{
  "num_hidden_layers": 24,
  "hidden_size": 256,
  "num_attention_heads": 2,
  "num_key_value_heads": 2,
  "head_dim": 128,
  "intermediate_size": 512,
  "vocab_size": 2899,
  "hidden_act": "geglu",
  "norm": "rmsnorm",
  "norm_place": "pre",
  "norm_eps": 1e-05,
  "positions": "rope",
  "rope_theta": 10000.0,
  "rope_fraction": 1.0,
  "qk_norm": false,
  "attn_scale": 0.0884,
  "bias": "none",
  "tie_word_embeddings": true,
  "parallel_block": true,
  "init": "orth",
  "init_std_qkv": 0.0358,
  "init_std_o": 0.0445,
  "init_std_up": 0.0513,
  "init_std_down": 0.0513,
  "optimizer": "soap_variant",
  "learning_rate": 0.00991,
  "lr_mult_up": 1.09,
  "lr_head": 0.0125,
  "max_grad_norm": 0.5,
  "warmup_steps": 200,
  "schedule": "wsd",
  "decay_fraction": 1.0,
  "decay_shape": "sqrt",
  "final_lr_fraction": 0.02,
  "batch_tokens": 262144,
  "max_seq_len": 1024,
  "doc_mask": true,
  "train_tokens": 580700000,
  "max_steps": 2216,
  "dataset": "wikipedia_en"
}
Each number is 50 + 15 x the weight over its row's rms, rounded and kept within 0 to 99. Layers, rows and columns count from 0. The size before them is the row's rms in percent of the matrix's.

# gate: layer 19 MLP gate, 512x256, rms 0.0512, rows 61-69, columns 0-255
# up: layer 19 MLP up, 512x256, rms 0.0514, rows 61-69, columns 0-255
# down: layer 19 MLP down (transposed), 512x256, rms 0.0513, rows 61-69, columns 0-255
gate61 099:44 55 78 52 76 19 30 34 46 57 44 43 58 49 61 24 39 39 72 14 55 51 47 67 56 59 53 39 56 40 74 47 51 53 41 50 48 36 69 56 51 61 74 68 36 72 63 49 44 52 47 57 43 27 67 55 62 50 38 49 44 62 42 38 39 55 57 83 28 63 72 44 56 35 45 26 73 17 56 77 47 72 45 70 36 60 42 17 35 46 46 39 44 32 29 76 67 32 53 43 56 44 46 56 83 48 53 48 57 45 76 62 67 53 51 50 49 54 27 44 52 67 58 16 55 55 28 27 66 26 35 24 43 82 74 46 44 51 57 69 51 23 47 50 54 59 56 69 61 68 85 56 29 54 48 54 23 49 23 35 52 57 55 55 53 74 68 38 73 72 52 58 46 35 62 53 33 35 42 55 63 30 37 34 51 42 69 79 52 41 48 61 69 58 41 39 17 65 43 42 63 61 44 49 18 19 42 58 84 27 36 52 45 38 31 50 24 35 43 51 64 18 67 47 60 44 74 42 42 19 50 63 62 53 46 53 50 36 61 40 55 41 43 61 19 27 26 42 64 48 49 27 44 49 59 50
up61 104:50 61 53 58 55 35 52 69 88 55 63 17 66 59 43 40 66 82 56 61 21 69 37 17 50 50 44 66 46 57 52 45 62 36 59 23 25 55 49 32 59 40 60 43 68 54 48 54 44 88 58 58 38 45 37 35 60 51 63 50 45 33 57 55 58 67 72 59 70 59 48 47 52 71 48 44 49 18 57 42 48 59 57 83 52 32 63 34 67 68 69 44 71 28 56 38 38 41 66 33 33 46 48 60 54 45 63 30 40 52 40 17 57 59 45 45 23 74 60 44 51 52 63 41 50 52 60 88 40 50 56 56 55 61 41 70 20 44 64 30 49 59 58 56 28 55 31 32 29 52 67 54 50 58 47 75 39 30 34 27 56 11 40 25 42 65 49 63 43 26 55 45 59 36 73 62 81 14 23 47 64 40 58 28 50 38 57 62 41 27 67 54 46 43 48 53 66 23 45 52 68 65 67 45 65 57 33 33 69 66 65 26 75 36 56 39 64 46 57 34 48 52 71 52 51 23 42 19 55 25 52 50 71 30 31 55 44 25 57 41 76 56 63 41 36 63 39 33 52 57 80 42 30 59 44 34
down61 103:25 36 42 39 66 37 60 77 44 40 51 41 60 47 43 41 31 47 65 58 51 26 83 84 58 43 65 31 21 46 53 80 29 40 50 73 14 44 50 52 53 39 58 57 55 43 54 21 52 61 64 40 48 52 56 30 36 77 44 37 45 85 29 79 47 57 40 42 54 25 65 84 66 41 33 52 50 49 57 59 30 52 35 27 45 40 72 57 61 30 71 45 50 67 70 54 75 68 15 22 58 69 44 64 34 59 52 68 78 40 53 47 67 77 51 78 55 38 60 57 57 37 63 48 52 63 56 55 78 41 79 24 42 26 49 49 68 48 52 51 60 32 43 32 64 40 53 57 29 64 31 55 37 42 40 14 58 82 34 20 62 71 53 60 47 29 60 53 46 40 24 53 59 54 58 77 48 43 87 28 65 47 34 61 56 47 29 41 47 68 59 33 52 59 41 80 51 62 50 46 63 33 67 33 28 46 21 45 46 41 45 73 52 49 75 67 63 33 48 58 47 52 27 47 64 54 64 63 26 45 57 65 49 47 73 56 41 33 46 48 31 45 43 52 46 46 52 71 40 62 44 63 58 55 38 46
gate62 101:39 42 42 35 53 37 43 45 71 53 57 43 60 31 43 41 58 47 53 42 64 74 54 45 59 60 36 62 43 32 18 53 24 36 59 35 47 58 54 53 75 65 67 36 27 44 68 72 49 47 22 57 34 73 25 54 57 48 72 64 56 42 49 37 24 16 35 21 25 41 64 33 71 71 42 43 53 41 40 32 29 45 50 26 45 62 38 35 63 48 52 49 56 32 78 56 42 52 40 56 42 60 19 74 91 48 59 30 57 45 57 66 44 45 39 49 37 68 34 88 72 61 56 36 38 77 47 74 33 65 68 36 51 34 57 58 56 40 60 45 34 36 86 48 54 29 38 64 50 70 55 50 45 64 49 28 61 55 43 51 38 55 56 45 78 80 70 40 50 72 54 47 71 61 23 61 67 56 54 67 32 53 63 35 57 50 52 21 55 83 29 73 69 57 61 53 53 51 27 59 57 48 76 36 63 56 66 39 50 48 44 50 69 46 39 24 70 91 25 34 73 17 53 53 59 38 23 41 64 37 45 41 65 43 64 60 51 54 55 39 72 49 45 47 43 29 47 35 27 57 36 34 32 49 64 34
up62 099:38 56 28 08 64 40 37 42 49 77 60 76 39 69 50 50 45 74 44 44 70 45 75 59 34 58 49 59 48 49 54 59 49 70 47 43 30 33 71 36 61 18 39 87 48 66 36 49 65 53 52 66 61 34 35 74 48 53 45 28 42 34 49 33 63 56 52 83 56 27 68 41 60 21 28 39 53 61 53 31 50 47 31 50 44 56 53 64 33 79 50 56 27 68 58 56 68 45 20 50 63 58 41 56 60 79 47 51 40 66 68 35 54 31 58 35 36 60 32 42 38 43 36 46 54 50 58 48 20 53 60 42 44 63 76 26 57 64 49 80 61 46 46 68 63 63 45 43 68 38 70 63 39 47 50 42 51 64 39 35 35 92 55 82 35 57 72 65 31 36 40 82 65 39 70 41 26 47 85 50 46 41 47 61 48 51 48 40 58 45 25 27 50 54 45 73 37 28 66 73 33 38 33 51 70 54 59 73 58 60 15 53 41 29 41 62 49 58 48 77 56 52 49 73 41 35 37 21 65 55 45 28 55 66 77 34 78 72 27 58 57 52 40 63 49 61 36 31 48 66 57 63 41 51 47 59
down62 103:60 44 64 78 27 43 52 34 46 41 50 47 47 00 55 14 35 31 56 24 54 52 74 59 41 29 61 49 26 18 57 60 64 31 50 47 73 50 44 44 71 75 51 43 42 46 50 42 48 32 57 48 73 38 46 48 52 66 48 66 44 25 37 58 60 63 35 37 56 55 56 59 50 57 58 56 44 52 33 42 41 53 31 82 69 44 40 51 54 31 54 17 54 24 29 61 16 65 69 45 18 63 48 19 38 48 45 36 58 28 55 53 63 51 50 22 74 79 58 72 34 51 46 57 48 52 74 51 42 30 50 63 60 55 52 69 30 26 68 31 38 58 45 48 69 51 51 22 44 57 32 62 52 52 32 44 62 56 58 72 52 53 45 26 56 26 61 16 38 68 47 56 67 73 39 32 47 71 38 40 51 52 48 40 36 62 48 71 31 54 47 65 54 63 39 46 51 58 10 25 69 53 54 46 65 68 45 52 34 31 36 31 52 66 58 77 34 48 68 51 63 47 61 69 66 38 70 59 69 45 54 68 44 39 25 31 41 73 52 65 44 63 57 64 62 61 49 63 63 51 63 63 27 69 09 24
gate63 101:63 61 50 52 64 20 45 29 47 70 76 46 43 29 40 61 45 62 27 39 44 61 36 32 50 60 61 44 40 36 59 55 54 09 65 53 20 74 82 40 69 78 46 66 30 53 02 45 73 62 48 39 66 48 70 52 82 50 46 26 63 74 52 48 46 29 40 48 37 65 49 56 16 66 34 14 56 58 43 71 45 50 50 37 50 56 68 39 68 44 54 50 35 27 75 61 44 54 42 59 40 54 35 51 76 49 54 22 70 42 56 35 61 34 23 60 76 43 36 26 52 59 33 44 52 58 50 36 61 68 51 41 46 34 67 33 71 45 35 56 36 42 61 47 60 42 24 37 24 44 49 53 73 39 44 78 35 74 55 48 55 49 50 56 52 72 32 53 58 53 33 54 21 50 68 46 40 61 44 52 34 36 44 45 67 93 42 63 22 73 69 50 70 17 58 29 78 58 45 29 52 66 39 69 55 69 68 60 32 42 44 40 56 48 62 49 55 49 56 47 58 46 45 36 65 24 28 31 55 47 30 44 63 42 36 79 31 48 30 54 43 67 30 34 47 53 41 54 47 46 57 44 44 38 47 73
up63 100:65 48 59 41 36 54 53 27 54 61 38 47 35 48 63 67 62 47 47 55 34 65 63 34 69 19 75 52 40 77 27 67 54 40 39 46 45 50 34 60 75 32 59 54 39 29 61 59 37 62 34 47 43 62 57 67 59 39 65 40 53 67 46 56 62 44 60 49 78 48 52 39 31 42 61 72 28 21 64 46 50 56 51 57 64 68 51 27 51 45 59 67 43 68 58 59 64 58 30 44 50 52 41 47 23 51 52 40 69 62 43 53 66 31 45 41 74 41 78 44 65 58 53 36 59 64 80 27 41 56 14 49 32 31 45 39 52 49 58 40 23 48 32 51 79 19 26 55 57 29 45 67 43 42 63 26 51 44 46 97 80 65 44 57 59 61 60 48 73 66 21 65 56 48 36 63 46 56 50 62 53 54 40 57 99 49 40 74 58 69 33 71 36 49 65 37 83 51 32 31 51 28 57 61 56 44 44 60 43 36 54 67 35 12 71 65 35 48 36 72 38 55 53 38 40 35 49 49 52 42 33 31 09 27 48 57 51 47 24 23 60 43 62 67 22 45 45 23 40 67 40 60 46 47 50 50
down63 098:25 40 46 46 12 51 33 46 50 42 41 17 29 45 36 31 61 25 46 78 36 47 26 48 39 37 51 49 22 96 68 42 05 39 37 58 58 38 62 47 59 58 61 52 47 66 69 35 57 27 56 56 35 64 36 61 56 77 33 75 38 78 50 36 51 82 54 58 54 58 78 59 53 50 26 43 57 76 31 27 75 51 53 35 43 36 46 46 29 56 58 42 66 64 49 39 34 29 58 67 43 48 38 57 62 52 48 45 61 76 45 28 67 63 36 47 48 11 54 61 62 71 37 49 58 58 44 37 90 68 75 63 74 48 48 42 46 41 37 63 53 45 56 64 34 61 73 71 63 54 61 55 34 81 36 58 50 39 39 61 48 58 25 30 66 31 68 68 66 36 57 59 35 50 43 36 40 57 47 56 66 39 63 37 72 54 62 26 40 62 50 84 38 37 65 32 49 57 70 78 48 42 65 39 58 47 29 56 61 64 44 37 73 48 28 32 38 53 51 43 36 41 46 66 52 60 65 40 60 37 67 50 46 25 27 42 60 59 52 57 62 61 41 29 78 41 32 60 69 40 39 70 62 59 58 44
gate64 101:28 40 39 73 35 53 48 47 70 48 62 77 60 80 63 50 32 42 51 26 61 61 61 45 67 39 37 58 48 58 56 79 56 32 47 56 51 41 62 40 65 24 66 62 41 95 61 49 36 57 57 34 37 53 48 59 30 57 30 46 63 37 42 63 50 76 41 51 44 49 63 30 39 52 58 46 44 69 40 59 21 62 65 79 45 23 51 53 32 39 62 67 38 50 56 47 46 48 70 57 49 44 59 39 62 56 66 29 52 66 77 47 47 67 75 85 51 37 61 51 49 35 57 29 36 65 42 39 44 39 59 53 59 50 60 32 75 76 53 53 81 40 59 43 55 59 43 65 78 53 26 18 44 70 68 65 33 52 38 27 52 30 46 58 76 46 58 63 49 52 49 49 47 49 68 39 49 52 61 65 42 70 71 51 31 28 89 60 30 47 59 25 51 51 59 23 59 99 52 60 64 63 51 36 53 24 57 59 60 44 50 48 42 67 68 59 37 17 47 77 67 73 69 30 63 62 52 25 40 30 37 35 46 38 68 33 66 23 42 21 47 62 58 76 69 39 46 69 76 51 60 45 36 65 55 28
up64 100:51 29 29 54 44 67 52 54 63 33 54 44 52 34 80 35 45 45 44 50 46 39 49 54 61 44 60 42 54 62 39 42 27 44 59 55 64 46 67 66 41 47 66 58 48 69 72 19 51 50 70 66 69 26 48 73 35 21 76 58 65 69 44 64 82 33 41 49 46 45 30 54 58 33 60 55 53 64 34 54 44 29 32 37 52 75 36 61 47 44 35 26 78 48 13 45 74 38 64 46 82 49 49 44 21 31 38 64 64 88 25 34 39 80 37 22 48 34 37 55 43 79 36 30 65 52 40 66 55 54 51 33 44 28 64 55 64 50 66 32 68 90 43 56 55 62 42 52 52 48 58 67 70 45 52 46 44 57 66 65 63 56 52 62 51 61 45 51 65 64 99 73 36 37 62 60 50 78 37 61 37 51 68 70 41 66 30 45 49 70 53 52 61 42 44 62 73 39 54 47 24 49 44 54 51 47 70 46 34 26 51 39 29 62 52 62 42 75 59 57 43 53 21 43 35 42 62 25 43 19 28 56 53 53 46 63 48 36 33 60 43 28 70 11 51 29 37 47 26 24 48 62 33 50 56 45
down64 095:36 66 57 68 45 41 32 32 54 99 46 52 59 61 48 50 78 55 41 51 46 56 46 33 52 42 71 65 48 24 06 25 63 38 51 74 53 36 40 47 57 58 42 42 57 54 40 46 62 63 63 29 36 51 76 26 47 78 35 68 64 38 52 44 36 35 45 56 64 69 59 64 37 66 52 18 60 55 44 54 36 70 69 18 45 44 04 51 09 50 28 66 68 58 61 47 56 34 40 38 22 68 67 57 67 45 39 29 45 59 59 61 38 25 35 46 55 28 31 66 51 53 72 38 43 49 37 43 53 67 54 55 85 56 50 21 31 63 13 32 52 32 55 49 59 50 73 24 46 39 41 60 71 29 45 41 56 37 40 26 44 44 34 37 25 38 20 41 75 51 59 51 48 77 42 54 29 45 58 47 45 58 66 52 46 37 55 76 40 51 59 55 66 49 61 43 21 44 49 61 58 44 58 40 60 48 37 65 41 52 45 50 68 45 61 44 20 78 28 39 44 45 48 54 57 70 51 42 73 44 36 62 34 36 30 45 48 35 45 46 46 66 44 48 37 56 21 38 66 63 35 73 34 50 36 27
gate65 087:65 28 35 37 43 52 63 24 70 40 18 68 78 30 38 36 42 77 43 57 41 56 58 43 41 64 33 25 34 61 41 54 61 51 49 63 62 33 60 34 83 35 61 43 48 65 38 68 59 43 34 69 56 36 31 68 50 22 59 47 80 62 54 68 60 45 38 28 54 86 51 68 49 44 58 39 60 31 60 11 64 42 07 54 47 41 58 58 63 19 33 34 50 67 71 43 42 41 56 65 40 69 45 73 77 56 72 49 70 35 26 27 55 71 54 47 62 45 53 63 30 66 49 34 67 56 59 64 24 75 24 75 56 50 61 62 55 56 32 52 67 64 25 46 56 27 45 37 42 44 32 48 56 24 34 65 68 77 57 49 32 44 39 51 28 25 60 17 54 54 58 33 52 51 23 66 43 48 41 42 40 38 45 51 50 49 61 47 51 58 50 55 55 50 29 35 68 29 51 59 79 38 65 45 43 50 45 34 13 41 62 58 49 56 58 51 32 43 72 45 54 47 64 38 54 20 59 34 54 37 51 33 37 77 52 52 54 55 73 25 36 27 38 64 39 41 43 50 70 72 55 60 33 42 72 31
up65 093:44 36 53 47 50 56 44 43 33 44 32 84 78 44 43 51 46 64 28 52 64 47 28 64 60 44 39 70 42 57 40 50 40 54 25 31 43 71 64 57 70 37 62 56 53 40 46 64 36 34 54 43 50 62 32 63 75 78 59 41 53 58 61 35 35 31 58 31 60 56 43 43 60 44 45 47 88 42 40 92 48 73 53 42 66 37 55 61 46 40 41 49 64 66 38 40 50 47 73 42 60 58 55 38 56 58 49 70 46 18 46 52 36 50 35 23 54 63 77 42 53 24 71 50 81 72 64 24 60 68 38 58 66 44 53 58 20 25 47 46 35 13 37 48 58 55 42 34 68 82 47 26 78 56 55 41 73 45 60 55 70 55 52 74 30 51 34 66 28 41 31 73 63 43 50 50 72 29 51 40 76 57 47 59 61 56 46 68 47 27 35 41 33 32 39 36 22 48 11 58 45 59 37 47 44 51 66 41 37 70 72 86 65 38 42 14 43 63 60 39 22 68 47 69 62 59 62 49 48 65 62 64 41 58 61 55 50 69 34 51 55 29 36 80 39 49 62 71 57 77 51 53 34 63 40 21
down65 089:42 41 30 65 53 32 61 41 62 46 47 58 39 33 66 72 57 65 70 41 49 48 48 52 69 56 36 14 30 44 67 41 55 38 64 70 52 27 18 23 21 96 43 66 55 33 46 36 21 66 56 69 31 48 57 66 57 42 57 76 55 56 44 56 48 58 47 67 57 47 64 53 79 28 43 48 47 53 58 40 56 72 35 60 62 49 20 36 42 35 51 42 40 36 34 51 19 34 43 48 37 41 32 61 41 46 36 29 47 34 53 20 68 48 52 65 78 36 36 46 49 52 46 62 42 48 61 41 50 53 27 49 39 58 34 35 68 80 27 43 54 55 50 56 51 24 61 60 41 20 28 37 38 25 68 46 36 48 56 48 38 38 62 65 57 62 67 54 67 54 40 22 64 64 52 13 45 69 47 63 39 52 51 52 51 61 32 19 47 62 67 53 35 58 77 63 95 17 70 39 52 47 62 45 78 53 48 52 58 29 53 52 60 39 60 71 63 53 64 27 87 44 41 37 45 19 27 52 45 30 49 57 47 61 44 64 47 29 31 44 52 49 47 51 58 45 10 51 49 41 50 27 74 53 27 76
gate66 099:61 00 71 40 17 60 58 36 42 51 65 59 69 70 36 45 55 64 84 66 51 48 52 49 53 34 42 44 56 47 41 67 48 30 44 23 49 61 61 69 54 35 80 50 30 59 73 64 33 42 35 37 30 47 51 58 67 70 50 24 35 62 55 84 34 80 48 46 40 39 69 22 54 44 55 53 46 53 47 29 48 53 59 51 27 24 22 91 63 26 41 60 45 66 56 58 64 65 23 36 33 57 50 57 44 26 51 68 47 30 32 45 82 69 50 43 38 79 40 05 60 55 59 44 35 49 45 53 71 39 35 50 49 37 69 55 55 39 51 69 65 41 53 55 56 67 55 31 31 35 31 46 50 58 30 58 35 49 49 51 26 39 43 63 56 45 42 45 34 15 74 68 63 71 28 41 51 50 70 50 71 39 54 47 46 44 43 41 55 52 51 45 59 53 52 49 45 62 44 64 48 54 54 35 31 50 45 62 56 77 46 13 50 59 69 61 65 65 36 41 39 55 61 52 47 37 37 55 37 50 35 40 34 89 57 31 49 71 32 42 60 65 40 31 37 64 47 71 58 79 50 34 39 91 65 44
up66 099:52 66 32 34 29 50 53 52 61 46 27 53 53 68 22 47 59 26 28 51 50 61 54 04 26 70 69 67 32 30 92 48 58 77 51 44 48 51 59 55 47 63 33 49 74 58 46 37 75 38 52 70 51 45 43 64 44 55 63 50 31 43 44 34 42 54 52 61 26 81 38 41 88 39 48 38 33 52 38 62 62 44 40 31 39 67 48 54 64 57 72 43 48 33 39 42 55 47 54 56 42 54 47 16 41 46 69 40 49 51 52 34 53 41 23 49 50 39 42 57 40 57 71 59 49 64 53 49 40 42 91 85 64 75 38 69 52 60 63 55 57 47 43 77 52 81 55 35 63 45 44 63 55 43 34 54 91 76 40 63 49 51 35 44 32 54 69 25 25 72 49 59 58 30 52 57 51 18 44 55 62 53 21 57 44 45 62 40 52 52 60 55 47 29 68 51 21 61 63 81 63 24 60 56 35 55 46 84 37 61 44 43 47 80 47 33 33 45 44 55 41 60 37 46 43 50 51 71 68 49 64 51 42 36 39 53 84 33 78 67 69 46 82 73 45 46 26 45 49 21 48 60 52 44 49 77
down66 097:62 66 24 67 32 65 73 48 70 63 41 45 33 47 56 41 45 66 47 24 45 45 57 63 60 54 53 58 17 60 53 80 50 33 46 45 63 52 25 79 46 44 34 43 75 79 66 66 46 50 43 32 54 59 62 51 41 51 37 29 84 65 83 42 78 52 37 71 67 39 35 60 43 41 24 19 53 27 46 28 50 43 66 38 62 57 32 42 43 42 31 30 60 54 70 40 40 57 46 62 54 46 47 72 61 35 41 51 22 74 60 26 34 62 75 37 71 52 41 71 69 69 38 60 75 29 41 47 59 50 35 47 55 39 44 59 58 44 17 55 40 54 57 34 61 49 38 65 70 88 32 56 26 45 75 20 47 47 69 36 56 46 62 47 61 36 40 47 72 34 52 27 56 25 50 50 46 63 55 39 24 52 17 60 39 19 50 25 43 59 42 65 62 52 23 70 64 51 39 43 50 63 46 38 26 41 53 39 60 49 48 46 67 61 42 42 59 54 12 48 45 64 29 28 53 41 60 50 62 34 52 53 42 64 47 43 10 57 68 42 52 48 34 54 82 40 61 32 38 64 74 42 51 77 62 45
gate67 097:40 48 39 46 54 39 45 48 44 57 47 83 34 46 31 13 68 51 41 37 38 27 60 49 48 41 45 66 79 60 57 35 33 67 53 38 57 55 28 30 76 53 38 49 77 78 61 46 54 72 48 41 45 62 57 47 34 34 51 53 54 49 28 71 42 66 41 59 30 32 37 33 59 64 61 51 56 45 31 52 74 42 33 58 62 58 55 64 48 59 45 73 51 40 77 41 62 32 59 54 49 74 73 61 77 21 66 40 18 49 56 53 48 63 58 50 50 46 34 58 66 38 80 54 24 72 48 67 58 48 50 44 53 35 54 67 34 27 61 70 52 00 78 63 63 38 77 64 50 63 31 86 43 71 30 43 51 56 51 59 46 58 58 25 27 64 58 55 49 26 49 51 76 23 32 59 52 35 46 56 32 40 39 67 58 50 54 35 54 46 44 58 49 41 53 57 39 48 66 46 00 54 70 46 76 50 17 63 34 39 76 61 50 23 52 44 54 33 59 41 57 40 66 55 33 24 45 37 41 78 60 53 62 30 69 36 66 49 48 19 77 48 35 41 36 34 45 41 50 40 63 50 54 45 38 48
up67 103:20 47 54 41 43 84 70 39 35 29 65 46 20 69 39 57 76 41 17 39 44 35 74 48 60 45 34 47 59 62 64 70 38 49 63 59 42 60 58 54 33 52 27 61 32 35 42 42 61 83 55 79 80 53 22 56 40 58 55 55 46 51 40 43 68 29 57 75 52 77 34 29 26 27 54 62 52 46 38 51 84 51 37 44 49 26 65 41 58 58 47 77 81 53 46 50 58 70 63 31 44 63 56 59 84 37 38 26 28 72 53 66 55 41 67 32 54 39 63 53 56 61 63 72 64 30 41 28 52 42 68 37 44 57 63 61 70 40 50 34 50 38 36 50 36 48 58 38 38 44 51 38 69 48 36 34 71 38 71 43 61 66 49 56 31 49 42 45 30 33 66 44 56 52 55 44 46 44 54 43 60 30 85 59 24 43 34 59 61 52 33 75 19 19 66 52 84 33 42 24 38 44 40 60 56 63 53 47 48 40 54 48 29 59 55 66 58 60 27 72 74 52 75 43 36 20 52 29 37 63 51 41 29 59 69 26 46 53 53 70 71 45 49 77 55 51 62 40 49 50 34 56 46 66 79 36
down67 102:54 36 30 71 54 62 70 51 37 50 44 34 62 61 68 29 28 60 60 64 62 36 75 16 39 32 43 63 47 29 35 55 46 53 89 52 42 47 00 49 32 75 39 64 50 74 54 65 33 66 55 28 47 72 37 29 60 48 33 51 55 82 59 46 54 89 50 39 62 55 29 69 44 26 64 42 55 49 45 68 64 39 61 43 56 39 38 44 76 48 71 59 52 45 64 23 44 51 39 53 70 46 33 58 41 49 52 85 77 57 51 78 16 67 59 64 74 61 55 59 38 23 74 50 14 56 45 40 22 61 56 70 53 32 51 50 44 55 40 85 49 49 55 53 48 57 57 57 52 50 78 45 37 46 44 55 36 67 52 54 51 58 45 29 46 43 65 41 52 60 44 70 82 41 53 08 46 39 50 22 60 50 63 50 39 57 81 64 47 45 57 24 56 71 53 74 48 28 51 55 59 71 64 35 30 71 57 57 72 52 49 74 46 20 39 59 56 57 82 44 47 59 75 45 51 69 52 40 69 35 50 47 49 37 46 42 59 33 39 45 40 46 46 49 60 49 51 62 40 63 64 35 52 51 56 57
gate68 095:39 40 68 60 17 81 46 44 73 54 59 54 32 70 28 52 45 05 37 17 38 29 59 34 71 30 50 51 50 70 48 45 81 51 67 13 49 78 56 58 39 59 54 63 54 50 34 50 75 39 42 28 68 33 25 74 36 25 35 64 48 40 53 36 53 49 63 53 60 45 48 64 72 58 43 49 64 59 24 40 57 39 68 30 51 34 43 37 54 22 52 63 65 57 60 37 45 20 31 55 40 46 66 47 57 60 47 58 58 68 51 38 58 40 42 30 57 63 42 50 63 25 34 45 31 54 67 49 58 73 56 36 69 26 34 42 50 76 47 77 55 50 45 65 69 35 48 37 79 58 60 48 15 58 56 66 30 48 40 42 41 53 45 55 51 52 39 71 37 76 57 50 66 45 45 42 44 52 49 69 45 28 81 41 46 61 50 64 93 46 49 65 18 45 37 45 75 37 48 41 55 86 53 58 34 59 36 48 52 37 55 67 51 49 41 40 38 46 47 69 49 25 57 30 51 21 43 63 76 44 78 61 70 54 33 61 74 25 56 49 26 43 35 38 53 54 69 49 60 82 43 51 58 56 37 72
up68 103:55 48 57 50 44 70 33 47 54 59 58 60 47 65 47 29 55 65 56 53 52 60 25 69 65 15 60 32 60 33 60 26 47 74 47 55 55 40 34 48 54 45 48 18 48 30 45 40 48 68 52 72 43 38 41 44 49 42 44 35 84 55 61 70 58 52 49 34 26 73 59 79 17 38 41 34 34 22 40 48 42 74 34 51 56 43 53 40 46 35 60 61 55 78 35 54 65 17 59 44 50 37 61 59 52 72 65 50 64 43 14 45 62 67 43 57 24 59 39 40 79 56 23 39 24 70 43 43 70 56 44 42 44 39 44 58 42 55 23 46 34 24 42 69 43 66 50 30 65 56 76 78 51 47 65 24 63 28 56 33 21 41 65 46 58 32 40 62 28 39 35 25 41 26 77 48 38 87 44 43 33 49 41 11 48 52 74 52 45 52 84 48 51 57 50 77 40 32 47 53 67 22 25 39 59 49 36 68 40 33 45 54 55 59 61 46 59 47 51 40 67 48 60 67 16 45 65 50 32 62 35 71 54 36 68 42 58 63 50 40 50 28 80 67 29 42 46 33 73 54 49 55 62 27 66 44
down68 103:47 36 72 40 69 61 59 45 39 43 34 45 58 75 39 34 44 43 54 54 39 44 42 40 45 68 36 78 65 53 34 53 39 73 38 25 49 48 39 32 44 40 42 50 44 42 20 81 47 52 39 47 54 51 37 58 71 72 64 51 58 29 52 48 39 31 37 42 61 07 32 54 54 38 38 10 38 37 58 68 50 29 59 33 40 57 48 35 61 37 40 42 38 54 52 73 46 09 21 57 70 44 51 57 37 37 75 58 40 55 45 53 56 43 60 34 39 33 41 48 57 43 35 73 44 20 55 54 71 58 58 23 44 55 40 32 33 53 53 50 42 44 26 40 64 50 31 61 54 40 38 51 43 38 35 43 56 34 36 24 74 51 68 37 68 42 44 32 50 68 72 42 52 49 58 38 33 58 31 64 22 43 40 66 81 63 63 22 26 62 63 65 31 55 48 52 34 35 42 59 86 82 58 38 50 41 65 76 14 61 36 34 33 78 43 50 55 41 52 28 57 32 55 47 77 39 62 35 37 66 55 47 65 60 34 46 20 33 35 28 39 52 56 53 54 64 51 41 72 44 46 89 00 50 52 59
gate69 104:17 49 23 66 50 45 40 43 65 25 58 46 46 68 34 34 53 51 44 60 59 52 42 48 69 51 27 58 45 43 42 42 67 28 32 51 72 72 54 25 49 53 59 48 67 46 58 51 34 57 59 51 38 35 50 58 38 57 44 45 62 16 70 54 51 55 56 65 52 47 94 65 32 55 62 38 70 61 66 62 49 60 41 49 64 79 44 46 39 50 52 67 84 35 50 48 44 32 61 74 44 32 82 50 40 49 58 54 49 32 74 52 48 29 57 60 60 53 64 44 43 57 32 48 37 43 40 46 61 65 47 40 30 48 76 40 21 68 57 58 34 57 45 41 75 85 45 55 61 45 46 33 44 43 41 61 49 77 30 61 28 85 62 56 69 63 47 54 38 58 62 63 47 32 55 82 63 65 52 42 42 64 56 22 33 40 67 54 72 46 41 41 44 67 55 57 44 35 19 45 59 58 60 24 24 44 27 33 18 55 56 46 69 72 59 61 66 63 50 60 35 53 48 42 10 39 64 33 00 42 36 45 58 32 57 45 15 14 43 64 44 29 40 61 34 62 13 67 42 26 58 44 54 65 58 46
up69 099:33 86 47 57 51 69 53 63 45 42 60 42 69 72 34 69 60 57 53 58 57 51 37 20 58 40 26 58 36 46 43 37 55 55 62 45 55 56 45 51 49 36 62 33 31 39 68 56 28 45 49 40 49 50 34 22 54 64 46 47 62 60 54 58 43 94 74 45 26 46 54 26 17 45 42 56 48 49 50 63 59 43 98 27 59 45 53 56 56 54 38 43 65 50 44 43 90 38 44 50 63 45 20 57 63 48 78 34 39 42 75 39 30 53 22 72 68 40 47 62 68 41 41 55 47 41 40 60 51 36 44 42 51 22 45 62 39 53 46 70 73 77 65 64 43 47 45 82 32 66 41 18 80 67 33 52 33 39 38 41 47 51 34 36 35 85 53 62 56 50 46 46 68 55 39 74 45 50 51 51 24 48 70 51 52 37 56 16 61 17 60 32 65 56 36 54 11 54 52 40 33 86 70 48 39 53 28 51 65 54 62 33 75 22 48 42 49 56 63 43 59 24 52 43 69 68 69 51 62 32 45 63 43 50 58 43 40 29 23 42 57 22 32 27 58 74 36 37 47 64 50 48 47 27 53 61
down69 102:60 56 31 54 45 54 47 49 65 65 56 43 48 65 41 34 51 63 50 68 35 42 79 31 53 40 49 58 36 39 25 57 58 59 38 43 31 72 64 82 37 28 67 63 57 40 38 31 56 42 40 83 57 47 48 65 38 49 53 26 70 50 64 49 32 55 76 28 22 46 45 38 67 46 42 27 68 30 51 57 65 64 62 37 50 58 58 73 28 58 64 36 69 57 64 37 38 45 63 47 57 45 56 51 54 42 45 39 65 53 45 69 62 29 57 65 59 65 61 43 71 53 24 54 60 48 67 68 38 50 76 25 26 21 60 33 56 40 56 56 51 47 50 60 53 41 71 65 57 40 66 62 64 69 40 61 42 58 55 55 26 32 69 75 40 75 49 57 64 39 34 81 47 49 51 35 69 54 62 61 22 35 29 35 38 60 27 17 42 37 41 68 81 45 37 48 40 53 37 90 59 58 41 60 49 16 38 73 62 40 63 70 93 65 24 51 91 39 27 29 54 60 70 35 57 79 57 46 59 53 65 23 51 62 81 31 57 36 48 64 38 49 48 45 43 45 43 81 41 71 66 50 35 52 34 65